Part of a small language model's weights.
Size: width 768, 115M parameters.
Architecture: some layers without attention, local attention windows, gated attention, a smear gate, learned residual scales, LayerScale, capped logits.
Training: a variant of Adam for these matrices, 903M tokens.
Each number is 500 + 25 x the weight over its row's rms, rounded and kept within 0 to 999. Layers, rows and columns count from 0. Numbers have three digits each. The size before them is the row's rms in percent of the matrix's.

# down: layer 5 MLP down (transposed), 2048x768, rms 0.0214, rows 2014-2047, columns 384-479
# gate: layer 5 MLP gate, 2048x768, rms 0.0229, rows 2015-2047, columns 384-479
# up: layer 5 MLP up, 2048x768, rms 0.0223, rows 2015-2047, columns 384-479
down2014 089:540497505511526513472532541520519513487481500483513504515521521513504514490509483504478509465504496482517482523541474513523532471494469531503525493494540514518466502551494476521522503476477580486520513500524480492492527514482466506507524513443536572533484504520550498521509484488482521499
gate2015 091:501505552485453508541545522475484486481488477544497446512495521498485481492492527499510499474528482475512486450499487496525491474494526510513519496482482531486472528470533477522503505502469542514529517494467474465564511495491476492477474505522506489451520547496471486436519496512480495504
up2015 095:480540514515490508531532495480519527503473481441517541460518478513514539492478474484530468504487509527485490508499517552458497482484454501505460505512531494482504474495492491480526507506496520511514512461492520523487497508506525513498451487505544517470431459510525497498488488555508523499
down2015 098:457530546477498500503507514514463459511519525495499479500510488507501484452495551475495498482502514528482463489507491501500520507497463552530512506464516474533516509479545495508503447515495501517527535523491495507490530482513484527512501490506476491491508502533456499458516502476501476497
gate2016 101:505504477494516507536454516493543516455485533484550487497508507501455511523537504520527496489489501507483502514490537496503452536521496524520538513459478461530462506506478546507519515512472445518495466493493543503510513441522450481486488551521491508480507457496513523476538537472494523521
up2016 103:497503485464509518517554548490521502515533519535493506490453505510534514533512495533499445520448487454521490476469494484491520526488506538490460493500518497503511472506503497486519500498450510526519487503494521518514534515488478492498478498527533520522528520496483492480455517501511500492
down2016 102:481487474501532529489542512468507491466518506504492533510495509486530509492479484531462484506491522511507495510524541536485476483552534482495475444482467539479481514446504521545469503481532493481522499519423504485480513520494533541477498525525534495498472504497511501521450519481561516504
gate2017 098:514540496479484521495526506506510537480491494505509511547527535466509452530477501484478495482508481511460469515448449539515548498493495497502476496534501569495514492538496505500480504490478540440452482518523495462489508481488522505489514479491475495491460499459508540536452501488509472452
up2017 103:508496500532496492517487527486525498500501495489477519453486529519528473507509507537530457528528548483535529482479517502494468478516494514528507483508491473496512478480546530518508527506521436496510468493451509537512526485474476464521494503500507555503520534547515471471526500516470503538
down2017 099:479504473509493461488482477458491473524493494516495529504541512486509497503470519521503491514505497513519481491502487508505455468500517556468445536496498499535479441532510505545518496538481519492506498522454565554478464507470489499503511496512466497510468530495519493469484504489500512512
gate2018 098:457510541505535484494472509517545509502547491493500491480504483516465479498482430527494510517452483530468505469489497535493509507491486513458493510548485482487515507489522516515495465605554483549481480495486526509460520493488496510466498500512492504504495498471497500516546505533526498485
up2018 102:501507489492465471455532523497479496505489510444529544481498482479521528451487572526497451520505525499530468495520483522518531493475515502518484482516483517493496518494498467472486568393481517469491501494500528441530458510473470503500536531505471500478478514519463495492472506548496492486
down2018 100:528497431526506503486494486510481497477518520477511485521447461489500511506524482467493510444498495468517488514464461493528460484496463572491529498464488482523533555516490476507490483488520507472499436499493519515520525471532499513503517487509469493524513514481499502503506477526485498511
gate2019 103:481499521516503466510556530510494515481526472474523492510522530438468510529521473511529501541539501511528528504442491470486527498483483462544454521545490495442510459485557547466490516551532477524511513469494506476462516421458477523514502508509478536505528464465515493489495497501504476520
up2019 101:490451517493475521486529479496473468512519516482466496517510454505512536485511519532503474476465498511513479515531508503501491524477528452514539517454503496482484527499496507489440514522503550501508486524457453499481545523510474532460470493488545509490511515502526473520487495502524478494
down2019 101:508469521535472536506437508510553506520510470521493465449456469470488503496514492494494517529482472520487497505512546522522487533520529488492459520495486512450494480499496533470460497457497511447466524494534569470487493500482511504514518510481488480501495471482545507510506504496528464502
gate2020 101:493496508499458513501473477513522468490490518507486491490567520469494502473541512497540497484503508480485517469500493459521504484486529491594496480515501486531453466505490540486488527509479525465470529484525491448498536521473496491489488506466474515482518470519496506507465544535536509501
up2020 098:524465462483511452499538500501504497478506551478500518531454528501479464512499459523449497535496498515504515467505524539537507490517507509506485566496474512494484537493497507506510524501505512512497497466495533530508497542529476503541487536531498533503480521539538477512527471460480516501
down2020 103:458500501481470493478504508502456511481506491516505491467571487445479480461475513472472523500504474528512470513432488482499527500505482491489541509477485531475515499499522419486521483504511547513520487511489485515517484482461508521487503496549509461532509503506529551490497478483509484482
gate2021 099:472477482494492507528527482474535490518487490465491493545525475580462451496497464498507477497505511491548474515548473447492545506498492508526496489492492500499511530495541444461533519504539512501518466484535455495537569495489493484480547488489494485473533433499512484506493471470465511505
up2021 103:514493504510551506487536521487472476525499482471493481486458487500505529510489487496523556511499524503504483507486513481491491498481492551505464532504515494512476538506490473478492442501487500470498466509484477493537483471492464514533492544484529505485513495469483500521508509539512485494
down2021 105:481441503506483479478526512521526480526546490492462516520544515453486511484475503522523534540538491499535519514498497504497468481470464536500469490531508474470468436507504464505491495470464511504511469526459515541490457520514517492492528518495453547492507464525512502526519499499517524503
gate2022 104:495528510489490466538547508498488464501485498476497504487514487471463489454490484552510490448505460452516518513470517500553470489494469513495507478474518463517502480488474497521549536497468531514474520541483517525486447516486501487515507509512524527534513480471452498479468552493533484481
up2022 103:505476492503528487486536497482514462518539489535526527460467499477532489514504504483556501463524485519541497485496486503478474481525510526528440492508496486512534489497543502540468519455463506548509541498497523496479508489530485525486563488513489507503512466468480533532516512505485520526
down2022 103:503508528549524505527548461492472483502530524497472505446523505493513494507484486565517541459479458473493525539566510540486491513527480455469485483482502496481511498520520548509517526528465501538526534474510502481480452487477493461496462517499526531475514525481520485482449518504541474485
gate2023 095:489458480488508479506499541511487490484532489479523487490493510482500496543493507470516522470489528517490502526551499502487485477491486471479520439532528499486466525488470467497504506515518495531463511526470517475481472529521524476488546506543503509451492474450460521499474533503502511452
up2023 088:488500478502529476533506519543480529483525511461470497507516494472521511494468513516531534462461502460495512482561449496490453498490471495506482496513519492472471549507514464531515505518516494504506514510471482483563499542447498502474518495519517486507508514526507534465474488477519520481
down2023 082:508515479518495455483521562495482525523482525471492461477501520550460491467483481511447543531523511531492499513450517516468491532507489543470498550482474501530517495507469541503529519493513479446504508451484480529504497501532468511541530510499497484483528463533535472514492502498481512552
gate2024 106:466499460500473484552520461488508505529488521476493513457480480502501525529455510514451517480477476473532521525516491480500536451523460548504470511489527514519523459479504511508484486475480491514534505487435488526462516475488451487470511475472513513519491473503443495504438453489536503533
up2024 108:519464495486481504510502469496482501490483503498550450512484500511504535517523514506474531489488464517522511520511527566477477480509493521492487505498495455483506521526502489541474555520475496537533493506503476473426513529478487513455511487530503488512491494520434521494495540481496455497
down2024 107:493486521525514519487504491501483496480502514503494486484468418479406509503495544546528506460492487516483507467539483490480458495545482528493546543475483499541521488450528547500520492537469489472535487533445512485524468509484500497484484456473513493500480473521509500512501494510479478478
gate2025 093:480493466515475494484489507525525496537498505528483528510549451475484482497462520492486523508507476513507475546453495475514459518492532507505513538532491446452479490464490494515494495504463510505465491510558504503553477508489497494498452527474486452457492487493516504504503480497506476493
up2025 096:460474493508529483529516504525484485482503465495540512494482524496483518529533441533507506512527527496500522489541484491510498503488502511501534485488498477467519480487520536475518513451506504499495506480489472470471514531515496459524523522501513534456507491460548502495470546528501517506
down2025 094:500541519436499498507546505523487461477511548481496540505505535548473508476523534479491457495514508484534497513472507426487466463494458496479528501497518575548500499542490499534529511511509510502498491530428495515478519435516455511473536502535488501527538536507456489466507528484535502456
gate2026 100:523509492481505507509497487456513510501527512455461527493521480457507472525489514540484461503500533502533491505516493507530541475490497487533548497493508522472471507507476498525485527466503534469496465494453486513471516469501526501478511511552524498510484498425522496495495534502526475448
up2026 102:509507501517517460490509505473491486520527485493512526504478469503504551500473469461539533509506502515497507473501481503453504516510512493531492516506459498515498540499505564498535524475465439450525532517501533488478519509487478530500455511512521512535469498423469513460504487481537532503
down2026 104:510520522485515526503555509499481527498507515502531465502499510522475543489473540471509571508473496516525547493530492508501509483494475499502455553502503487500576502493496519482540504493436458512514474498505536473481479498509501489449470466518536485479512505452501526486537467516523508519
gate2027 105:462434509507482524514512517441550505508529495492528472493477492472479505485556556490497485503537497501491474486508464510488513485530530504521521457532522490473501527511456510496528504523504545522511508468459532500524475483504531520500518489490499497498494492496486454548484468493478526480
up2027 102:486455459543492488481517490470518545478517511512478442507444483455496496498500506538520459511511482477497506475514498510476519460543506483515521477515507482470534499508478491501515547514489510515482524511521476509518573532497518506537510481516505481529534520487509483522454511505512492484
down2027 107:504546498544484525501487442485492504467480447488487495513436487500504543501529440561540465489507528517459522471487472492499538507542508503477508457504515489491486496511500509506504515493496553479497517522448510492537502503514501425528495522487549537459474470520495527486487497507444519489
gate2028 106:566496508506446478506509460503498503510496537515561499512491487553473487490505489510500448504526543521513499513492574519476542498531533495444497490486510506521526507510458490501498517479436501512565492497496494477490512484540501477472503470490475440503497483494516488498465488527532505526
up2028 105:522459511466486439478516488523473496478473526504545502465481479486548515517510471467490522522509499558500515495519505550471515504507491508493467501524496519495520481544473469533503494504521516501536481519517474519517487521506480493462528471496505516533496519502509491469500480511502507524
down2028 108:512474484493507479487475511478460487490485516520503522490455480517493454525492505485509536512490487506535493502494524520517516486490465484526499491515502515545492518525544528492471473484494548528503448506484540424522517502509488533490496522524473504495526500502507472524537463502467509485
gate2029 096:460530530543469509481530517531509506474498472510520462458494533509517515491473472483544495478497528457482508462485516554478504491482517507489485469500539512490507551490530476540461541472488499539486559513486496482521503519493524525527575532534509565490514498491480458515469480485441525490
up2029 101:485514522538457537504506516543534524483517434486522525458512495455448527493484491499549500492498554456458493502487517530466473495498526532477503511494493485450502541503512522505490504478525504516484559485479494490537510525511503505506522493555471556526503469540510465487474499488481489481
down2029 091:481512512528473478466524535545462523483554534517513481462465513528525525480487483512520536450515501456483511487553539491504524486544506492499512462531541491520482544521509459536492520509492540515509504568486488420521483504511473506488587520552526518470505482509531480516463477520467522465
gate2030 104:507478487533524494541535487515499570491462499529505464502495509502517477487486529484499525509518501474549494495519519539501525513478470471542532449461481492524475467538506521487481500505495503521467490493532464483510487499478499502506515498482523498499521492491520490527471514532456485459
up2030 101:474489498543465525512536494502495526509526496479533547524483439473470527505477466516480506495472486515475450513490446519542568473456487509486482462510515448513489482516479593490473539519465518523476498489494518519479511483495434523488527479497510465546515504515479497550481510508490492505
down2030 104:503552497429500525508443473504530477467531504485496544535501547455482499511523500453463517487495526512496483506514474551509529481494508509499484481586556482486468530487488502490514477491480518502475522493506545481485488495480492454544448476484518559504503526456519494557525507494523487505
gate2031 097:559504539517488505509526529499522492473499440495493497511489511452456512507519505462530497520517545507472531498486524544521522488494512476480510459528489475487516510500490531485482505457516529514483490471462461509497509501512496537483474479488439466486507531494476505502521495508492530480
up2031 095:513495500482457529492485504518483449538541537498486517508529461560539517486440500500538476463492482483538466485533510489529505524466470526515459552464506531496490531493506488497484493487485506517528514526542492484521484459516475468536504529496526521502552513507484460509550538495519460486
down2031 102:531487475500540493512475498509472502519555471473486523534510471487491505544504514472546526498526514534526509519478526500535488493516480486500513485498494479468480490531499557507470574488459485478490481519526484491505525456488493537505487488438466469495513522520489502516545490483459464481
gate2032 105:512511498499494471504547464490497534519478489501530524507520460518483475505495454504522536500505525496510509540516516511500489518492516463484450478474539490486491453541521500535500489492517513400501521472461506481468471473534495516521477444475527512520538512509550542482478503514509522515
up2032 103:497486508492486502469475523519492465474513479489463483516491511509494474494510523495512520494485557554505494552493503493482511452493499503488515467514506466478483477504520481484496466463457494542526488452494483537547514518523501502502510483481488495490530485475517496491481462513502507494
down2032 104:528518474524480460547520515511454541532514463490504519516539481483463443503556503459474492507469524482494459540494568510471514497508488539470531504483508497504487480507533512487489524492518507433503507487459502513522482501518494485468511458482473484510494517482502532508498514500460468547
gate2033 102:477528508492539500514484466485548481493497509474473517504490479476475502483500438508470449470491490464475469516461517484482512499519511567489508474553509464500498520484541490507499493443494481558473521525475481457472526522527489512523477459520489533452512473444496507477493498492507499513
up2033 107:505504487502514484504452545506533477466539520503482480505497486470475535495510493482517540498491476475502502492453464526548538433512470539450497488463486447509506481501465497487467539412457532545519519499519544478480489528496487514526529504523452508490494491484496528519509469479504520478
down2033 104:515540534473525476494504436481514500471532503500477505513515514489483520491499537480496505496516496521477497520510548519513486532515530460526446497511475512493497530445522530497531474524506481555513524490534545522476519509512472471479493529514486492449479516498562493523529508478463495488
gate2034 103:493547468454524503534460479523500467517541529508494505507515439470490525478469504469553502493497496476471426456544455501509511533488472497509482485495478503527465472510494491531555517517530480516462476495506496469477465493518527521440516496483506532504476528472503496507444506465469505490
up2034 096:494477467541488514437476519510522503486518524551507501479534523484476475497493472443489476500537479541512494484498488504498533491521484483497461505546459497515478434481555517521515531459456514494506452513468481503534541511533521498478519500513468500545486531504466462486448496494529490491
down2034 102:534443505512540521510485482518523473554527564523520510492548529494547517536515478468489531502462531530469493519497483502522452524499503513491487486476526497496496480483498519478449472520513455486485493480518497502493519445510484492487478541485494544483501524503516531511545458536507503499
gate2035 099:504488494531487489524476506530522487505506513495475509523500487485475548536491492486514503507473525495532497495502473502488493479538491505515526442500498506505485454475489503505510536446516476511486451484473473504547521496509525453492485519487459526470512474504478480464475545522489470503
up2035 105:497477497497503500488482485493502574509497461500476520476500527489555411480498489480516481482473476510456481447508520450491533487467548527540473534538487506492537497478549484531437455519537535529524491500499483462466523468509518513487493489486528468497514515539513496555491534487529498514
down2035 102:499486476512492518534515481531472492532502499482480536480500463513492515453490524457481494502490501482479489451560519490475506495454493475486534489479453506500501483488481456517492502507505520502510465513485476592477529470537558517461455470522474500552500536498474469505505506495488468544
gate2036 103:503497490504487551501516507513521506484471535512509480500475549521491500502505446520439484481490475546502501560476502472460476527479471509507563502535486532520487507457494532439486517510479516486455513519540521527487464506481496493434507526462546509523490508496486497482515456515501520512
up2036 096:478485470488495486499496476505468476494499504479500500511472514479505523477528478493456490500539507498523502487489499510493476485466471532501490487502490478499453491495476496531530500512530547481511487493474538471455526527471493523503486507536510515532458519516496525517487478467498510502
down2036 100:487460530483440468503468520477516491490542476513541519457500508504534540498489504539499512510524455514476527501505510481520508507545525485477487500529454529526544459496520506501458545524511485515515534534520504505550486507491466510493512485470544488455542500498478509460573523540502475506
gate2037 100:493425544473487531525491484528456472540525452507500576464508461494505487493479557476510526498494538489495491518534501422462476478517515525545500490475501462521503493505524486517482468536532493542503485493484518509488440482520543463511487487484478551502497505529530499499481502531502472551
up2037 102:523454480498535516495459515494446518500494485536511501499544475521512505476519525487455507535511467487458492508525515536487483479509500542513460533521491543491540520475500489471508456519496486467488467475524513478475417526497488536493495479516483527520504545538504506529499510507494484563
down2037 101:503449529513508519496514504472476495499505489525551487500484495499500534515436498502524488536455476536531527520490541476489505517500530452487505493502494487515507498478488524509503483491543493501529528526481497501516490521477508481483495494494517433463500485487547519514481526486482438493
gate2038 099:471493484529465478506482533495543478471465486470497528511549477500491501509505524500484502524462525482484495568501469502482494480503517498475472508496470511514513488492493490487495467507532512514530512448534510524517517511508499447480513509491496491516514533481509485466489478567517464501
up2038 097:465502500512515535508516534506525459511487502485498514535532499468506486487489530503487475489459509498504518520547495465472497472510479470475515500491518518513513551470517483533487517492521509502523488529502503524491503509468550495513477505495542503490480517506506492510486480528501480494
down2038 099:467474552506491519527509523492508525477478506480526495450518521521489524473522484541530498527497498546489515535512525506466531491489470460503505464518501510481454480507547466574508454524513470480489443519459533486568511463499483490486536491468474553462507460522492518496523500509506497531
gate2039 103:516519493511489531556487497496508517531501467479506531525479466483443487532534500492483507497521478513471526492480471508517521515500488477502504508471468483426527525497509522486495475448548526480495522491475474456549482506509478452547496498491500550489500510486498530455483502474464477510
up2039 105:515504513496462509466463539484497506496533510502496487491461524457501478473536464499467520519519485503546506502475499493460485461514504521487482513534502510501498509497524466454479486498465513544502506515535491489514463498450460477514511463510496523507522469534446455454511485526488468515
down2039 104:526501506526508516518430547444454558533513493503436486516506433484520433477510546482474479489523482505546501516519530491434468520511464502488521526535512489458495514496527521497513487477511521483475464520466509519484498508509499477539483529523465511519499504496484516532490475489489525534
gate2040 101:494526540496486531506512504485476513490486532505490506507477507530526496511465513495509509500517523495464506536531519532470513532527500527505471525503503517457519493493529482523557492530507485528529486428481487491557497502483504509569512523478521468501478505507536460519535457468483507493
up2040 103:506504524502490456456538525525532487510496480528455514517439441542551494530474500501497506495487463467476525511510445487487523533498527480510498576505494506512510510488511479509481518509537535489511500480469509485483471494510540484465471498518532473490485483513457504468510546505502486515
down2040 103:510498507499478536468506498514513463503441512498487484486451477520502508492500481486489500507478526477509479480514515513465494496487458518462524468550477497537536511504514478456509467541514465486540508487502459500512472491493458494510514493520528479552487484494485512531501536483497493534
gate2041 104:512504505479471497513483453519513446519524528501498515484531487481480498473523480520476531467500526483502492512482477553532497498464491445459514492497467513494533537549480502476473501495499516495505482492512487528472448512507542475496488468470504514490501571487525504469475493523484521516
up2041 105:510537493555486531477493508464466469517533550492516516550509452512494501484519493493490442479501506479478521468512494485474533476497548527476490470453473537481473522528493520541485519469506467496476518517480506525532470504524503540516500488469533477460562491517553477495467481515492470499
down2041 104:454478532572540518515512472527503466500494545467471529466491537495530530519486493490467533502526531459476493543521524500470488510500533509520504536495491522483481503508501438494518512511472489482505473481461550510471495519513547486493504486524512524451500493507487531504505462484499521491
gate2042 099:418447498478514506523495484510492501510546494511486486479508515486478484512462482492515518444472495475490465509459464515534493503517486548513503517482531518516492508545542485484523498477509508511508502468539475484487493499494502498501503495502491484532486527542493501515522500520496502468
up2042 100:501475509502482443529523499517507472489471496507476533513510503527488489470490550488564525522508492508464501504509495486486521470484506463507494492537471489467528489473528509484517514569472536518498486511494495508493527505521496505482500506481524519454502497520476478435531515474507485517
down2042 101:524496497511468477514519477494523449490521484457500505522505489501520514511491466494489522507502499468506475491454514499506525490539449527485505516513489459508507458493498480457482492467484526533490517505531524502556488498489525538505499502491526500459467493478476507498512510487533528520
gate2043 100:487519504464460535487494492545490474499494504470524533455525520444475531491514508499522499491517490505531484483536482517509462518504531499490474484462460474513509525484512499464541500483491510522507507476489553519548494442466459483474502487475497528486494495522471508484468536507522518507
up2043 105:487506500476507478531525480465524516507438489492504523475498465490476465537510492516439483519491520519497500523468484470478550515506502482493473509443525466493477482511498496489494485544484481475483531494539472437465534551520475535492515492492444516539509481476549491534504512487478551493
down2043 097:513475506487504476538509511503519434525478463478525467524529497545536476440443516498493515501495472449513482491497485474463529507491494517480487505497505482488486530538518482480495509502474498508465491483478498553523548560500477529500505500512479469499521508531554498528519510490512520511
gate2044 106:520511477537501465470506501512491472500488503505499481508467525497505498489516514477517484476517540511510533526494459497487473516504499516479508497495490510472498516521486514526487524478490517482508466513464503526494541451474520514490561472515465505514506567473494486524502539494473512490
up2044 098:501523502519497511533520500489487484493463458508481480489500499499559492486504485446483474518522503439511554490469474475507509507515513515481483511469507510493460518496504446520475472528537529473527475535516496574497506524473487496523562537510476503497528477490486463511496503486454513505
down2044 100:522517462519477447461511463495468561490481510516522506550537531489453506511490489545478480494530499442481486520501514487510457517549483481525511500471433500492481531521469494462525494492511531492454525540500528486507493493520558544482515476482503527490506481496508484486527482473515467484
gate2045 096:492495488471501509503544502460505481476547516458512512548505508484520495533508539516469503484506485494523484489517549526494474490522489507495517501477496478482523511494490544524495500439487478558520470480488523481485466471482481521482459502505504508495504479485492480515454452543495519504
up2045 099:477487481477508485519471498523484518472464489527510510488436475473505519499483439464479508512548510495473435491487506507527471502522537494522513490488499472508527496493525516509490517588475509459502520468511501479520575506492460483529484465476538447490492506535444514518526522465522489526
down2045 101:484449489505509466458508500524517469512520494503519539495518500475515442515487501509502459514510507487534472483497479524445493487513493512481460512525536469471506520504506497485495446515498506491503531483511495449496490514544512484553531478510502531487537529494490493512555528516527510478
gate2046 103:521508492475474498510527511507491507499533536525450471493490476495525500515479501500485522535544516510508531495486502482528513481521509507494494478459476519459494482492509478510552540503556529494474575490473522459512503484493519482510503436493458500502495519479466529517470502473516483514
up2046 099:480492525511514553528514478508486435502468504543472517512490508537528514502479490519498470493519481480502517490514488487525493493484469478500512484544500510484503470495485503449536446510514491529450459501537495557493492520485493534492503515499522517510474480496500478499528442478484500497
down2046 098:515497511461437492487543484451457462452517514507509518508454507547520493516497459483499492515506484478475507515483504538470495500522519533565475508545543515469519487498551419484452490509510494493467477532526492531493510468520520507494563466506503489501493487496480437502488500499487524477
gate2047 095:524489452528488507516499499506484461524499519458493517521481434443471521501431525511544507488492487509477478485477496505492517506519478488490511528513497460514498486492484529469484495543497565487492475455488479513496505502483497535466474513520484496537507515467516484517507480484513512482
up2047 090:484489491478547490497515496474505485526503459491499498460505497504496466500503496477490499451497489468496515508547563531482513500520527511509494515438480503488515496510506546547506527490522467514475520486535510457467450523512530471509515478497474523520514514517500479511540523548511478479
down2047 088:503477503535555466511479477529494478498503508509455534484517441481472501484490476496542516519463509509511523516523530513453529510523500453512510547510524490470486508470526541519503528457554476500489474501509535460507492512507538528503463479500494499517571503464527529511520509494524477485